Each number is 128 + 32 x the weight over its row's rms, rounded and kept within 0 to 255. Layers, rows and columns count from 0. Numbers have three digits each. The size before them is the row's rms in percent of the matrix's.

# layer 5 MLP up, 3584x896, rms 0.0694, rows 620-726, columns 256-319
089:110115124136122108115081139173155072157141112142110132147121120135145185085148159081110131079109172068153130069120165145133162160117103133106130184105130130097141131193079104059129121114130141
095:141141202123101101122110168105116134227104090113112070157052147132103146164096178136144105128131187058073169157090141127140170142129181110157082172140134205160180116133120106127127149135203138
098:121112169102108144140185064102136135173131217148129158144074135121107114128145182142143116133099151095103123147108102141158127116116149129149121112149093127139097137111102221145150144136144165
096:105119086124157100108130134101146104107157149143153085066150173201077169174156110146183131135104122111123112072109097125183203144135059135109123135136168127121115132123138197161136132141135170
113:043117145120095118097092148093144125085092124215123121176142084110156206179133154071077116149093138089119144069081102127064130138163126114137175068193162070155152172123171174124129072088138132
097:114100074055155154102134105110093144115091125075143081108152117140136106149079082108129092085089138139078165159128083101158150147128190153153111133052138122157148142155109113148145157109174069
099:100122106143070158106141092121149099130149122179156107127080065163111171174157118115145086126104087126118127149117105156051051177078080167150096134118134074070180124159123129122159088211111116
086:155141163204099113124097107145123153144108158077155164138115178158063122102122144128168185099159139172130122123108150136172135095096108122086145154167093133158202161182107175135123175116107188
106:154119094126121109102145129131086134106087164139109171123132153129098160107106118156182103133145175140100138146120115108131135101109149165110212153141106105142085125132129153122094128189138114
092:140140122094134134171143099184153084082150167153141178112135124100138080121171150134126104123119102135158092095150146142114179137036127159199161132075127128133207100083080125151087095200121134
119:142146176126137114136146095145104106118203200102119131101089028147086149134187156135135129082182156069115083097095165132125202091106095117200142189170153119142136121131126127092158068162115150
103:133068112138142063151131084114138119180123145149160139146163117153096121171071203165131104136068149125155138089183170106124139189140140110142187035132196135118125082164098108164082123102185111
095:160114093096103137096110102111089155143142094131095116117117120111138078110093125054110104126139144173102140108168144151187148100142168106101128081099168114131134124156143109092168101183081119
104:076057111111113103126114136118118105139151118134140076117137132128138179113075174103117114210116120088136123121087116196143121125118121153067123112106112100103113181123145127190135147101163168
105:111129092173092077142125161108117124087149106115164093124090111141132150144089170111114125168128136106142149065169131188154126125158125113101151201115154119163133176145111123113114168058137131
092:093127129192139138113109103123150151097145133131167083114160176105149079092157161135079105136095116151129141146107121140116100098164124086119158138117121118086129081115104179158115169131058135
107:139103053100099103136116156124150107098177069133119106107159131091146127101106138180231129189149128029115131105093087116122170170144147198099135095159128075134112107117139091100129108137170129
102:155124124091108150090193167140215116129128101094162120182160129116074162112094176103157144157117095191106143173089225154179125089124089133170101140133186096202111166110169121148073083122114131
097:125091113152121133145202111078165134089106154171104065144099125135171162128136179126072100154120137127107082175102142188108156154121121130124133080149114062178121151106146102098131111125209080
095:094163127114163113107067135153137104077159118101157185141171122105146136136087167108182129167132138094171105125192116148185140093176066209131093183109157126091112120088092072093128133132096112
085:110092052150153119100142109107118170054076128108146138176099148151140159195151154136164117132090143143141039078071107097140170074154191113122138031175135111100144096148182100171148167136129129
086:102119135127137110118145178165172101140167176193109127125053095198093160139159167125142148120128090139040133131154096155126224165122110120140103099093127154141117133162120122132174044106127088
099:125132142124098112082142086106135115149111186146170156122109083139128131155100042133120151177101134200142171146165140081176106128143179128105153147134133182105085078178147107106149107110152095
105:107161111117094094124161147186094097140127196134145093101121110116085091158133132152131198141135151166127174149177145123109101147139118142193112110093113106162105084101131114176174086141156076
123:126117161142150088209114169157110189095113156168066151078096113128057128154125118160133165160143087070112096131061096155089121064072133111156119207167138169115144158156114172131171115134171165
095:152119143128137124123124136121104143096125140136144120146089107126100129165144144152142137146166070085150089062074179134111183137114123091167177153138083193169168099144135117118178137105147060
091:144117129052132114140135120103181140141139223085125053103069151101134119148050161178108164157147094158155074111148136161132113129081136149086103051100183103135135136109112088169164103138134156
102:093108196122117121120107171168123100112088150110124094182081116074034132158155089126114159087084101098132100127125139116095197104113097100103131107134129132127124110128106151152134085171114060
091:145096115124112117124173139131140137137150129142103154164060129191127154166158149084098128122068134161095124062085162122215174168129119067155058070151161113101115065111094173106101118113129129
092:097121135192153161122079076073087125084131128159125142124129138078094148165163144132117144137111130115103099118120145131105083173115078105148150191065165200109173156131107112114071191114107093
103:115121111172111103084105136123166141125132126145088172168154096104068113154091116137144061162159119128126112123116122131123146143171164169095084173126141133099146132104113113116093168102194142
108:141130121115130083138135150103106101157105142122154159115168129134114150112100142089139133084166123142095111151170133146126160169110154146103207092189172130181148180112135156102068152100098119
092:089082108166163107174144143179164143117111110102056177151135082212117194178127142112145145124123027072117107108133107187123135191087136131152029143115131164100192171130100158084103166185149121
091:137091090215166112132177155153123135089129150160139094088070174049116130177108110113158127143185144156157169130138106136169124121116145163142172132103073190110134110086155111135165111085118157
096:162098091110130145130122135077179127115115121078130102184144108131063174141132087090168157102119097159179113143164152150102144117122114100100170101101084094143089148094077134173138139112156128
095:130149169147118179104110139120132092138214141135135162204110060180167101094139093155204088186134137156090133145140169154164106182147132111152075141101144172069151099090078147108146141100086186
094:162152063084165139124155142115149114090150089118115099171115114124102068154133143152142086140145135091033140136163156123116116086156142127074124076131098117169102071048158137100110086154131171
091:108169154060162164199126099124115166133176103147132121156101075172128160166067167148158169088111166145104141120174085183140095114127057172128137082144103134120141154162049102089137131141146124
113:082110193126085092111117124153232135079100144068114132197158086144160104132152113171110107184094118092093146134089111106083200110136162159136163136086157071107131151185124158151168078120101157
101:118117167122096173097158090141127047111092176131083183134176115156121079099094103158081092101067101147112116173112061153106071143147161186158148081154079111126152087060145129111170114173050109
092:090110080126140121081127115104202097159106128158151177138138162108094175125164120096093146142095166112109110130148148160127101129140103166187086070159144141132067139105117082140134165177184115
113:156087229086164136089083075166134064181136111152173130172120065121174126095147164126172115136105135110180127166167074145126133131117088135105082136145150102159125115082119163089140075142056156
098:156104158171092139155161084087128083159106105120138126130104144153143137144096156139103107157108120117101122099093137176146147164213074150141090063066103086118128110140130109170103093157155076
098:129136142108114089117084074107177128146126120141128175150152132103092122139163133123192058131142094156118090084132150161173091123150201121083146137126153168061170136179137181149190117130190112
108:135134114160109125119141140079080097116150116128171109086154150119095119097142128148163139136112123082134139118140180206140104142114170136143142083187140162131134140133099132096103098127121103
103:094113098105131113151085100121147164142149135150168129092087092105169119145102116160153090130135101148178086123075123224079128129108102188081183182108105126126156100112119171112191055143111094
095:143130075125104183077139077133105192098144136137138146118132141118119119107136144124139099146094125093114115137140170155152114091148117136152058096157172077196141133161154093113063067163126152
105:089035159139140125123121139135132106133142147095143098150118162132093130119166154101201159126182143086140119147132143124109163097077161145124255193179060154120160111086066169148109164116129138
090:195180144137142135069090109066105084143105075183139063136125120103137069134126114097094110075136087121173099156141104127160124104143123175175127173098107107132136158115100119161158133097148170
103:153146140121101128125176117136148164111120054084059110135108115118131141151201100062153097136079094115109170116133134096138109143104092121129135157025161167141124155143119164113103125177088160
096:103075167077087144188116153141187129081133115163063150128123102111126140129173121158124108130134160135063122138132089137137086172158111155109067145173098141132106131186138125128152166167105144
102:130083131144124157128198110125089130111110115143109117153145154121141089189159134174114111091090118140110099066149163149080150125126083126161140184123120113116119097134057127172116143137070069
111:154115137144081111094145130113125148058114236101156213161068163111143115130174121147127076072072096137102152157098111146153107121111115092125136104155115147150125180136135103145124155167081152
102:119139095111045178171101121118168165151108125113107119168160151090130084127121142115193123130199160043151175105133161146098159120160121077078147136135175183201119111115063165096140170152158155
111:125123108124121088096119094123110144096104141139096117155074104104145068100099108121089098093142091115119097110192157152127094139164172125130191127142125181087028103101106150170090156152157146
089:119153139137131138128129129151129125118096125148106076176104142165133155148140228176109138152114106147139138111120211143179144066092103142098111052094173135143095138140151112100107112078143131
101:133111084137153105154181128188159134105118099154143132125184188149129124169129135133163154140137150199124143141035121140099120113135099138142109151147121100124081127124124174138109155109160121
094:115108143124101155105146142125181098153148127141135132114106155123130140110151119128086156091128158113135106084129110105136111171160197143111077075098197150128180105107113137126192146127144123
102:174193188128075165074109160117142097094107058143105133094081175134148107198112123089174064124136075123110163123193136154131133112155150151162126153120122119118097131056141090149143119191077147
117:113153116130110126108106169162127127118092173150076057041133126079107106163081134138135122184143107116176168150175087151193118174135101101147146121198132103158130129113108091160089146164149128
103:119095134108177127192098139138142119124158094133128192130150146103124133177121140135146097158112218186147095099145178152184144125122146113156153130098133051099144121114109063108174095078109115
099:131158156127166131160122142112106102110136099101136111087134126118137132156106151127130137103107126140153192043162108143182158161138050116104186150106128169027202125115125120142102187191116119
109:134100162090093069082113116133173125167127118097149117109103061120132125110157157122105108124127143130121144143133127148134116120134159168120107159155118149057108130110125121182117172159129133
102:115104166150199104137097151106180130159180111173156156134091148073114111178165112157171157099193129105108148103090123135114114119196177107107158183095141102081103068116136153105098163158200126
094:119200199113161175132109132152130114091123123140144106152139138159077151154085123086076161137161100069144153151214123137140165155082128176132094095112097144181123108102081158089110159099088129
095:104136104127166087063147169114134074132098108184105070139107120148105140149117087163126177182128106137171092122085162138125118117148138072098042100078134119120104171137106181150068110142108129
101:158086125138111103126107152119114113091150150127099130111172113153092104139173142180106145149132090133122129119082116121107145143157140123126126151059143085130057134161144159118093163156172104
098:167093077155020097145132137126077114071114057192110119101179131085165153081114084099123121180162159156144139139165181071155174138130140207132092135126146144157091085093160154138139120154099094
097:096130152134076083113103172135165094176165130126144074129107140151127092129184161160097149127176173099071111116136094131149138177144077144110098116166138076083184070063106168151116091125183136
109:134121163163134142093134156111166082157087157145141140122133122094155170118157098150149092137113137152088091190042137149142056130152134086139124145144181171138168154118191170208152081132094134
116:129131137126141142103167114171152089118079149151121117068133142101140109132095156108074113106211109101177079124164138120107159156110107103184099128090047129129119095131083169115080095131210162
092:188160136107126134184088144127137090110122112090108133076108112087159120155168142177159131108125180102126141135072124115111137155160210115133107082097116130112134193115105142158097157125133146
104:113085117139149137121065122110159064092108113149147080170140104125111147061174098089167107175122084132081130169144188146080159136123106156077174170070087095101151172130111087174099146138129124
105:121133157093097121099108106139163176112115225112112087187131115116094088097084119156123145161158148165135084158076147156123100114159172102112175146169058180148135080113089142145144153086136173
097:126158085168132146153148150172100125116149096140107134186175132155168175196172118078107125140092129134101094126124155124175118093169151161137120101121146165109099141166188107089127131085072149
084:074126137106194153116138164055166141153066135142158132160164143158130118078142106167108146133149144161138137120119088166123079117125123093188129075111136078121072223103114143116147154140088127
086:156123117184111207094139096096157143101115099134168119178133145158118126109106065132164135073083152098126153147145171130132198139112103166094096067077162142158118158107210136096147113110136113
098:156103115134141161184157073108185130145103094078133128161095153180127121104086123122146138095148179113132099169072088079140136096112203157166080118107111089152116148111086076162110184142173106
095:138124153197129159132073139144145129111118154120095139143063120094110194132137163132108117093137203082155080144136157173137159163102187140165049079131103159143147118151137137148126098134109132
143:159191170107120079164141112104121115079159133108128131109083126121124099114201093140093098115079111078159161065100068116154124085119093079177095124044116186107138131148192167091136080132125109
103:169166139162121118132131170147152139108174161120030130115119059135134095128089118124183139144118123130101073112120112053105111132032106107129134117103079126085105157171089090136125103135131074
095:155157124094150127175122161093143136144128105102139060124067125150137126110161181112178070116102147110131125155103139127160135093125111104131150071112108105110087124057161130116180097130082071
109:136120126121163102122070150148096160111146108130149113132164127089087112106109117155108124098106114145132118071198119058141161117124161096120201113142151154138133147152146129139150140129063123
101:157153076147158122130150124122105128112144128111132140133132177172139140149132157119090147091092175147100130115154138091113116170131173169146139120102125100133146139107150093140162077127149189
098:187177138165102119135147089111129113119151124105129114127133140124177109088116173108125134136153142125153118152095106099138126141129121149156116227116081087132107104098172108124184121166126152
078:094125077089097148172172109144128088099085119169166121115108119146087106131140091132155113166108133121143136102143135128121159064112078139152050144120194118097151117165143099156159144096135161
118:133129127154089130165105129123073159126089120185210142112127124141132112120106153179100113127112149130082147157084130124115088074150105160083105078134088066090130115135155162098163081037125114
096:134140167105099134142116130133110132100129101182163080129158113175119080174140131151116156147115139075127107088124178136108126123094136128165083128109128074114105112135159168156128083135149127
099:088148155168164120063137093086115138130114166106133107172136073172069114110113163091122162152173098177088106114151133120126109121124165089060080156062089138112117124143159129103117138116125095
106:114069145130162182166119136167129107141107094095177117144160103102098117092139139125147126177077089111137110142151116137057104083080144103144084051103126144168130124168147138123124198087090157
099:169128111158113100066169141115148113191116079133126168098136153165112076219133191095066128154101160145122106080154136158157069128134119097102099121121171180124090153127106140097105156125133156
115:115093096145140102139208132098116126101109123161140158148125122104130145134133075156169195115086141143122097072162156069092092162124152121136130126094115143124137102114149078097153116114137169
096:153167153133137151136091124105094137130141116072129150121095161116125148173112184093137199155137126166196164086136118116106156130122102182106157216121103163136168139135109117191168130101131104
125:114148137100106113150110134147127152098071175107161153126097134116134126153128146113089145116103141157137120126086106160136097148088086106143164145103102182095115136150176136093083110124084108
099:122117175131026130146174129114174121123119126139147216143105133118111149075131116152109133078147105114106121125133124146160140155093106134146119140144077105139102087120132098150097100159128044
108:138135202157184123148122085192165131162123092091134118105122074174103122088088166086145165183093137132085117108116133131136152186053130120100079132148215099126137172177163106122081181141056124
098:161139129184108069145144141098144173102102113182171217104089120128130085130143143118172047091131140136145127125137134131117107105162135101212127144102139149135104140175077086134113149186057017
098:139157142087071087113142155148141135159169096153164125132094122124088165184163119182144134056115135129142169136111127075113110162149128164038182052123102152145134162145153172133133119136126147
094:114109127173118135110150162084179175108134149119113114160145121083103147096080119185131068118166033196160099114098155148126112061169123160139132123171106142126130156094108083118127088100122108
087:143100111100084114135095115127195101186095127118140128123121170106152142134146093179088105163111073097158119134174130147096104123165097108086138157118159103106100123087104081123168125105134154
098:119104093103109134121142126097160128189186134019143198158071100102124148092138161155141101089168097146112126087126094154091139128157149146130135163133072091116130101105076126098126153185161125
101:082144161105095090116119100074151137080109049185126066134128131061122058077135139152137137085144093126141163131093101095115155163120163171089143199117115152103127134080093106131194090147052114
098:100136151110049097179194081043083097188137155185151144128124147208106143085145163174091064118164103142171039156114092112122093096169128177172190178108107154107131171131076074089116135147161113
095:114070172156147153094117162130138165122152165164173129123135164137172115122116117091198079083139083123142125104088137137126108117119122223136171156159141111064117164107010091165141105121106107
091:153151139150160199155156178124195122121115182212092099108147067144113125132115105090105074141139145107143112121116079125168113155119115152079103117125148171068116084180110178114133138124184156
088:100144085195182084122080105130167132083107130055139151095131146151054080139123112081096155180105189194126112112101175175101154129116166138128079085166057150111078139184096194204165117116169138
090:136189159171088108145123114179148137115154134084193109175142175167133141181107193096129158129117065221113129066142118066091156140078088196132071041102143133126108129124125136148124146152150118
# layer 5 MLP down (transposed), 3584x896, rms 0.0523, rows 620-726, columns 256-319
090:153137153089155170108143171122096190088107119080142154101141156067100084119112054130117109113163127192120138097139122170099083151118128119114138160146084193122135125163126141079159099191130145
095:147111158121100133147113153137108125101117154078121082159170108144160144128056152097120065155117146110127176150088116104135142179140187127118128168121119133184126139120211123115165143163148161
101:095116137104149144084082091087101119131094079152153125167150135142219117152157070107195094126134148089122183069100148143116126138175098115159148126121081038077094155119119111138098190158101117
101:204174120069088114143119150127149065088138096101181115130125126065157142135135127132091135140165145195165177138107126083116125144153113136164109132166114127123179130130180110135088134107150094
113:141069097119081151177107087148130129172075182104127121135163090139112161131124182110167124114139184175146150156059119132132119143132132116117073135088074145087173104111072158136116078130103138
101:107127127080203126127137180160215129128150134072097163137154168095169174049081150078121112125049129105121118125221134158140119114120113120141112110163121044117169142141154105141121079137130115
092:137149151121130112106117195097129124195132123092176173147197111132168132089139098138149170114139100126126144137124114128159170125173117073083118114158124147137069182134058158128134108026128126
087:104110114122211126129115063152149115122110087104123125134131153168140131090084120113123121111101110158138155127120131089128163109116172171144095086151126161130142139133150089086113097144144154
107:098098113117185192148143165071169117138152052156162097148146175150154109139123164130111101091142129174119133112150101133143111119113098121136136118114078085158190078134113095143108142201096137
089:100108120165177167136108155083100117151100099113165133130134189128103162126142153146083117141152145130179131157102121110101167109141160139145111144156102103109106086100122114136152134090094157
134:163092147125168098145122117077075088159094132135140177126123124127075108109130138091140169157104154089152155123129098092111132132156169105106133184152107151147061104144157139038131090168197079
098:110128122078133187191104154126155071105140144113149126087108170106197096111087111138134183077122142117132123154148145086128112136095118107097136139167074094146144199183129115145134120182089096
094:139102046149100110132142172090115122122118132096091088149080126078088103198195122077127147135099134107195143096121169135190145181119156190104125091138158056184136135107150116145183136114157101
099:141145129174105083127123118155137093117102143128149174116133182085124105141118117078084117101174120152111137032144169071116098085081144066146143143081109153199115104150134100100152108140117159
102:130088167193208102163172106148091110157128130158127118155107119125135140089108096134087078117104124086096112135081132121120129113082121155108134116178139214127147045150102120172126088203126177
099:188108129135178169130198112139129124161128149147156118100124148099147155105150157158135109061140128116182116136130164139106226100101117118098147088136128140113113094087167118200127035124108135
112:074190107139089147151097118105168156168079105149131142071146102112114187150149125103161084131125110128114038162160104114184077105132142167144125132132167122106032116173136142139122153160177115
096:144128105137080176182088105157132158155164158151133171058087142146170172130118157216168110113135175067142115149137180117111108164122121139111140148113097125138113109203179093106134122074145140
097:127146171122163152144093122099131120119121128135107106143136142040130147135177056105073113138132150115192133132129106115150058095138115151146126121099151148126193113159141097124165120106114123
092:140119148101155165045178118161139141173157127118111103126141073180119129156098095147099170140115155136113102188113143130157160177157100178117160113130117075191083154147099092098073129162102160
087:145113133088128121107138180144134103134156094139177203130172118102145091115077074120127149118115110112102210114122099165131097056112163021178138119170135099114097141111075062161118120124082150
092:152140095105124124178103134143123144096160076078139138085128142118114143122177075103148121185155152147142171232124149138138100066140080154147129186146104119165196122153125094155141172172157068
097:157138111115139050132128122098158085134130118131116101115112137134106125089155184137068138012117117155125129155191174135098102137109110186133044075155092125142083207129078136097123171120095107
103:151073129124088167151088100110109110138111100164080142130151178124164114144094123129162132064128089186151177034130141167187108180172141137114147136149136165099095143102171103110093143123100214
121:109091110132068093117117158135076183159148161151124166119153133184166179106153114111114159145041146198098128096117125114158115136124138117157167111176069141110134131157098145134176116179125043
090:149140129124158192096109134171131078105159061127117119075112130147152141128060151171097140179086129112143118203135069119140108071111149088137105119092092127129157140099118143106094133118116121
089:120163094125093195111064094135080117211109111098131181146146092140124153100198112121143079105193133126132114194117084104135175138159173133172124109120152119152166132127149122117080170087157134
098:124105109072156101113147132132153151126132152176195142137147063172091101110126048151200142145103110182093107157117145134125113143130210194167128101150000130127157136141183122154169107105163118
093:156162088154138087143086163112087091094137024211218151094165122102101133062138115082133103132189197128139141181096071203175098128143138104147150151140088130043164111161144103137082218106104104
093:104140098096134117118157110162104110143116086127152143148105158085160136155199103132132114092128079134163109143138137137147163101188091074069091123128154092049120191123123208130139115169106111
099:162139172106147141070158119112147135106141094126133139104114119107128118123071169064126122194112116131132072157156211091111125133117131092095188131139130117146147184143186127153147158152136148
120:103087092051136098106107123084190100143102136132140124137096120117140061126142181100109111098133120118183130165145055124136142119140141153129146130184159219155129151133104170107035089119108129
092:137176108085133127107151200158164111161153224146163183182129148106118098154158088112126104115141147130173144167197145109180133132144139090125092132075144123133096088149164107108042190097153154
094:117079136111098122176086137083130113177088090149096130139129193098119142119134175134123167100161151085102159161089071127104158131161094148084054130127189081179172147145112117118154171126125114
097:085094115119123144094138139162113146097152147148189164130146141134133149104132155106129053141139189154096157180091145082145151183156148115140113170162140158156148095140166155071134113125137083
096:074172078084101107091109136156144125092157128136150139110103138067135125136112093149145196139164117080120153112112124088107160111119142156110119065150095125204072156128158111124080217067124125
095:131148154150153104149159117107080055137102182122128111114115070127147161105202093130141181131138130131176119206127149143101144180127135110187151172105093160132099122176130137167096137091071113
097:146148153165072129161144130117171067175103073142124216093102161149111117097169161162128136121142118152094131137128135088099135162103163140104098125166126149096095133131104142183124108118095176
120:121139075147135117130053074133124125082113148112120137141154099103075114132053172109130145126191174110160164136101107129107143107183158146162144128117137077135061143101097134164142111152156050
102:094167106154096144157120143066100193113117116146072128088143173144131075128153079063118106096163093160132147140104100172200170129104095152105150221122127132103104174085137177170125148115142084
099:123141099108099129122145119137111074169187115125127151118107134138131149178117101171167143163128115151115115092131125158126139161080130090110119135147103122178123099115104168122114087112123137
115:170131100110123172136138111101151143114167147179174122161122141151101059156088148139167077119139173167162188094191135103102191151148126084174120144149099175164136117117104162165142163069153149
100:115112171089133120129141168177112125124080101148145139105147131152170166136135152077130131164156174121053056150093125094143126102174118130155120091150184111148159124126138187060128160144121083
097:086151136084160154142200115079152153147135139193117059134133099140116092129103100132175102132106100192164104130158161119137118161176029081116110128126105162181146129145123140111124100139124149
103:099111142123176105107108141189189135112098144138070183180086104094063138146162172151096132094186096096127129128201132110147153105123164116159114160142126096107137147166114173066112119127171206
098:193133113154138133091179089201105137115123128131071185133108120115151144130084137112184168130127130149116126077122149114154130147123120057154088141115158103180135157110096121104160088167125146
093:108104234093086080162143109067107048122163106118095064112118113094170105143124121079144198163147110161141131124124132114175145167083162164128118182138076101101135152094116130131102125121118079
103:115136137141125156122199185173086067120094114115097109118097105106192113091099139119122109159144086089131056136186150131065152177107112110134128139089121132119174155120155145057176058199083134
089:131166184117154217078139137168132107150135090147093122114117125151116105124122113153179177159171136148147060165126099096145127129102141133141135168142111132112120116085119166174038115113123104
104:169100132157090149134105127107119156112069139118096136113125156129022137117131147104154132184195193120139084129118115127103142093089153107136138131186156131108137074119167121127161090146130174
101:093155135104130119148131120091074158138013078153145055138145162126086193196100187071105147159085105120200122141207133121164210131172106080148200101072113107154111150188153163136123183149127120
105:161121114081101135135096059180187150162118151124165150128160153136163153100162111146108112110180187150141173128137115064133187130191013097133101118140131160116099103121145098106140177101121154
106:133156134172073097085136122132109149052130158107099085168167124160137085116142077129137113124129132140185161110003129076139141155101179148080165149064080132073198140130157130097120088100102142
101:143112098128158095137162079157165133112089152125109132089110159099139126110180168148108132179128101186116168133132158136138149092123188167147136066139136149136169115177144131113145077110147129
109:145103122140071102116110125140133119089074153122124116159190188131164097120133168090088163161163062106158126132105125180129111112086111160170083115137174069134160160088109161147068138136185117
090:095070113144141105151149155151073048118156116092143143105128086142129138122118123155121146174164104138167134168137093115066117117119158076124124122151112104149096110128082173132147125133108108
099:110161091098177163115157122151109142150162157134096080122096124113160092075139118172137142154193091083089087138148169056123165129120090129138139125123105143100150135108070133138110077124072137
097:127137107133135110129122130077071090145141092126134124117200118135146096160175134081134147118133146116132134147133125155150140168102112175151131150127099169163133188147128145121163169179127144
100:124112072160173104126113125115187178105123169093111153138102099126137113146095197124131144130133119128123113077139166115084088156115086103163123154132114174130084160123093175149105161090115155
119:137139133159152169179138123105140121149163118099125146094078076034145134112065141088153157099190111038100091153208204150111138120128141102161093110120115163157120084125120108129109087145117131
106:168141106096125149097165121157078102141127129155108142118075099131140125189130114180085132167120111092155126175159139091092058153107114140115127137160142199107165133139152134146154085121099139
095:120101141157151081172133109136105139131154090142142143119125094140115065160135161127110105190083082145138147138133196123088097123138116120186170096103106068183078112147086134124129123110110151
107:121145107155098126152155163145122214095155090095150184139165137180159138124138144060124149115090172125151131115159100135128144105169114116112173108116124102193161141089165128181125169136214106
099:105081116140120133135127109138074113143129140091134138154161114161121139141112072094122158129059115164132072094058194119166116138120155188100098090149114076154109126135174125119144158118104159
095:133138118081155123110080110134162144099125095117111123096100146137109187174189151195092118082128144082174163123138138082117157069188167159140132199145098138133112122114143123073168132092095139
091:124039107105194113117160142162136086113098114124118089081152145160196095097177097098127128105136144127129114165154163160093138140159138127162190090080139192096126129168101102105125137160153116
099:128112112086170139130147098109050081154126054137152132113154130143181145144038121099157183083126130087144194183120173169127126113145108152152141095129158131098162122120137074116175107147130091
100:103185037162179098151065196128135117114119116155109129125115132109151072100132085110155117187130127093127105173105082153097132107112156153137093207066136198123177133089143089124140106107118157
098:139125123100128194104100103094137116062101163111102108112141155067114194099151139154081116110119101114111129107104135137066156110119114174122118096116105200180095152054118082094103109144049101
105:168188077162112170120153150067075091175167156163147131158099132165117091185120174118095174118076120152109109186164115170145166105129203116096135146096147136176069161169095095045124138117105171
118:127105153142154110090085130147116102121170058104130051152126132125116112139158079137108189184141101166143112127137085160188149110114128139093084146137154099168170107131133149190088116118164147
093:138147040149136141117123158104116174085096113169108165063161117181119070085121147086110202205164122129130141121126115078156097129154081154154157167051117107185167067112177104058115106174122138
100:101132099031098135158151120138158186118108155097118187101105169168174070155068163189107105122121132094098086114090116100128184136095171124163059102148155140144133097177116171144126091085141140
099:142136119106108117167129139128113079151169133142139150080134131107152164156180170147121123206140077180078172084142187159141145169195112122122120083108179132077181197125125072109142120106098143
106:140142146150077152153125150136118160063145144118142123089108150168121131123130132145164153186162130102097112166117102133108119109165135123084107154219110216152184132153089174146119070172103132
088:084177140112080126153138108103131161147113155125092103155185089149160131144163123119162133175111184080092126178099158161117096155096141083193136140071117196121168118144125032061136117144173082
085:121110142082170100144133178074146077163217137102077118114160119104163124047138146114118192144132085166133129097125114129111107137152119131180091101162155111156210193173130138163171110136113077
097:199116112057120173127196231131102134111084156069098119115144109119138169111160115090124116210100166114122103108172121141078124182161100140161155101139121090130043134168079134154132147116082188
092:122112158118116148096149098102102053087119168101144118108110106107157033117069107076133107143140104120123204158165144169121114111086125090108126076102131114103168181113156119120134108115163124
149:092166153138114112105152127150077105066094087155196089114102105139117176132049098115113117111147140156100084154113181157153053162159157102103197128106084093150150155127140077120163135139165098
101:140162124121093124099116084153099155116133147162185173137130119099151137167142200153147162123103117135061120140107107138149143075138086106122146161108151113087162111146094132131084153100139136
097:093145159161117137131153100138171137094145097119143113175166151103122157109144129148120089119139117138136158131187134117186072105111109133142099098171153104148124145189152194173155153096160087
111:121098133136116144127159133082171138128071157123082126158127128162122129122173123138158065157107154144144091165074058144129114109132080155109106093113146122105133127084105154150094150137192111
102:084095077136147104070175087108168128139144173143149127142157142106135096168151076078117177073154188114113154094218131143144097089092081123129166135158125175174103106150188116122148142144148138
097:106151097102133144067131179071123124155085127204104157128117097113091145147062140156087123107133155077112152133073149107087167119159145127146141127122150132131183103108120130126098132110117094
085:128113140150128169128127066086108159091128117102132163142142135178168172093080143085120209119099140115160189092119116126114166117144119139073134161195115126172136151159162128084114108150090082
123:098146105127135120085149178136135085165180118116099089131127094113150170131122159120174173153112131085120133128131169087044149133126106084145156123171166163148152108062135102156103101159069109
095:157154079130140158098162119155118162128089136102099130087168139098071102041101143104120164120122152105140108087085129168125141129165131106153139150133075131164107104079122107104137180131125144
095:077107112076133173096150144152155121077101107138131105114158188180120108147106193178176052117130178129137136167143139109140125121136206109140156068129133126142158130132111140117116179164149134
099:135156118192097054115147062109169140083160131105091166124054115171156093198182090131107145128144148117112097116185123170136165133129114161150164164117090147115159157148125140144165072179096142
095:111102111118156111154133138173104129106095114157095132106098052140175171117131136126139195127100107131118111141121087149147127126166167091119103113190124121135179122129136103179138119088115154
126:097110147129162125175155109170093184131095106167143101139186080142082145076143158123134113160124101186149079103114102055175153149116128119174185168057121170124146155075184135193126157169127180
099:140118120106109124064149149134170137117118190086120081189068063160103087135122106122112108104067159097113170151128135203106151125111141119139108170122111138175150102175090078146134065164131152
124:119210127146150138166100176101055087165111130139142141101143123148093171152187157103124099090125152145144120136179136109139139093129115151158122159099128099094089109086158054115095054094128156
098:107121096105176194130110135130129100169163116118043175133085110134108211171101108117132132113143105160107120107107180103120090105104158132161135110148136133159143132118109177132105102158126125
111:165114104113127091100153133160098140139142053106183126125102150159125084141057143128150132141100080127124115095174141108071140106122106121123107100144096190193180158086148161175093111130127123
099:132107095110107116160131096110120141124161081110127146160088137129209091092018092136108168080156120082114174092145128104125149167145152148129105115147125201159100128131127134118116155090168139
097:139094114168146136157159112112189117122103173089128111073160064178154102093097138176165140100135136085155111140147170140117060120119144107120105146155093148133079154067122091143174148160153085
098:126176185081138121105082113117046086197136133099145084155102147126149137135153167088146145141130166111110144135156137099097113112196212124137181154153097169128134113165189135185171197136127192
084:118166108164182159144127145136106172066123100212153153116148156097107202128085081096146105113095047174171116168172155144120156118138119134089144143103126141122081113196160159124056106202142131
101:139128105076090141114124142082117140086115100130119109059132080114142160120172149109141162128110162099129120125158131092104105133123159135061069100185137146183123127149119142124129126107146092
098:129119101173101169134106138148139163179143133125075142132116155150124187144081145113107135096113126148138141064144130135184172114112153151152066105113136173187074109103164104103124094044174153
091:125102140138162061066123115170134174053155112102071119122126117104123105123148161148141105133128151134102084081153204157126102138117190116127134176090174205157143144118113154157116106078088152
096:029104102174085140141165130143132094140115090104111189095129148123095149109155142137143112113139149113099142107169133157166123139084127126123190109056093140135161061157154153131108160073097113
093:150144120135161121145123101123129098151115083162137189174121143150129183141121074117139063111168132128102102139130093103141154070133145130118061169195120119209130130183168196123112071110068155
090:174116114025117095149097145127140153129124112082090113085142099095175124155155161157148122116106096084165144090106142184137070156119108137091139109149171144143074112119222122142122166128114193
091:154114178098103121100104140125135139107147155136170121135186136137108134123115086161119176139152189167144116145136180160171141168042117037143182144127162105118118126194124149125078176079099077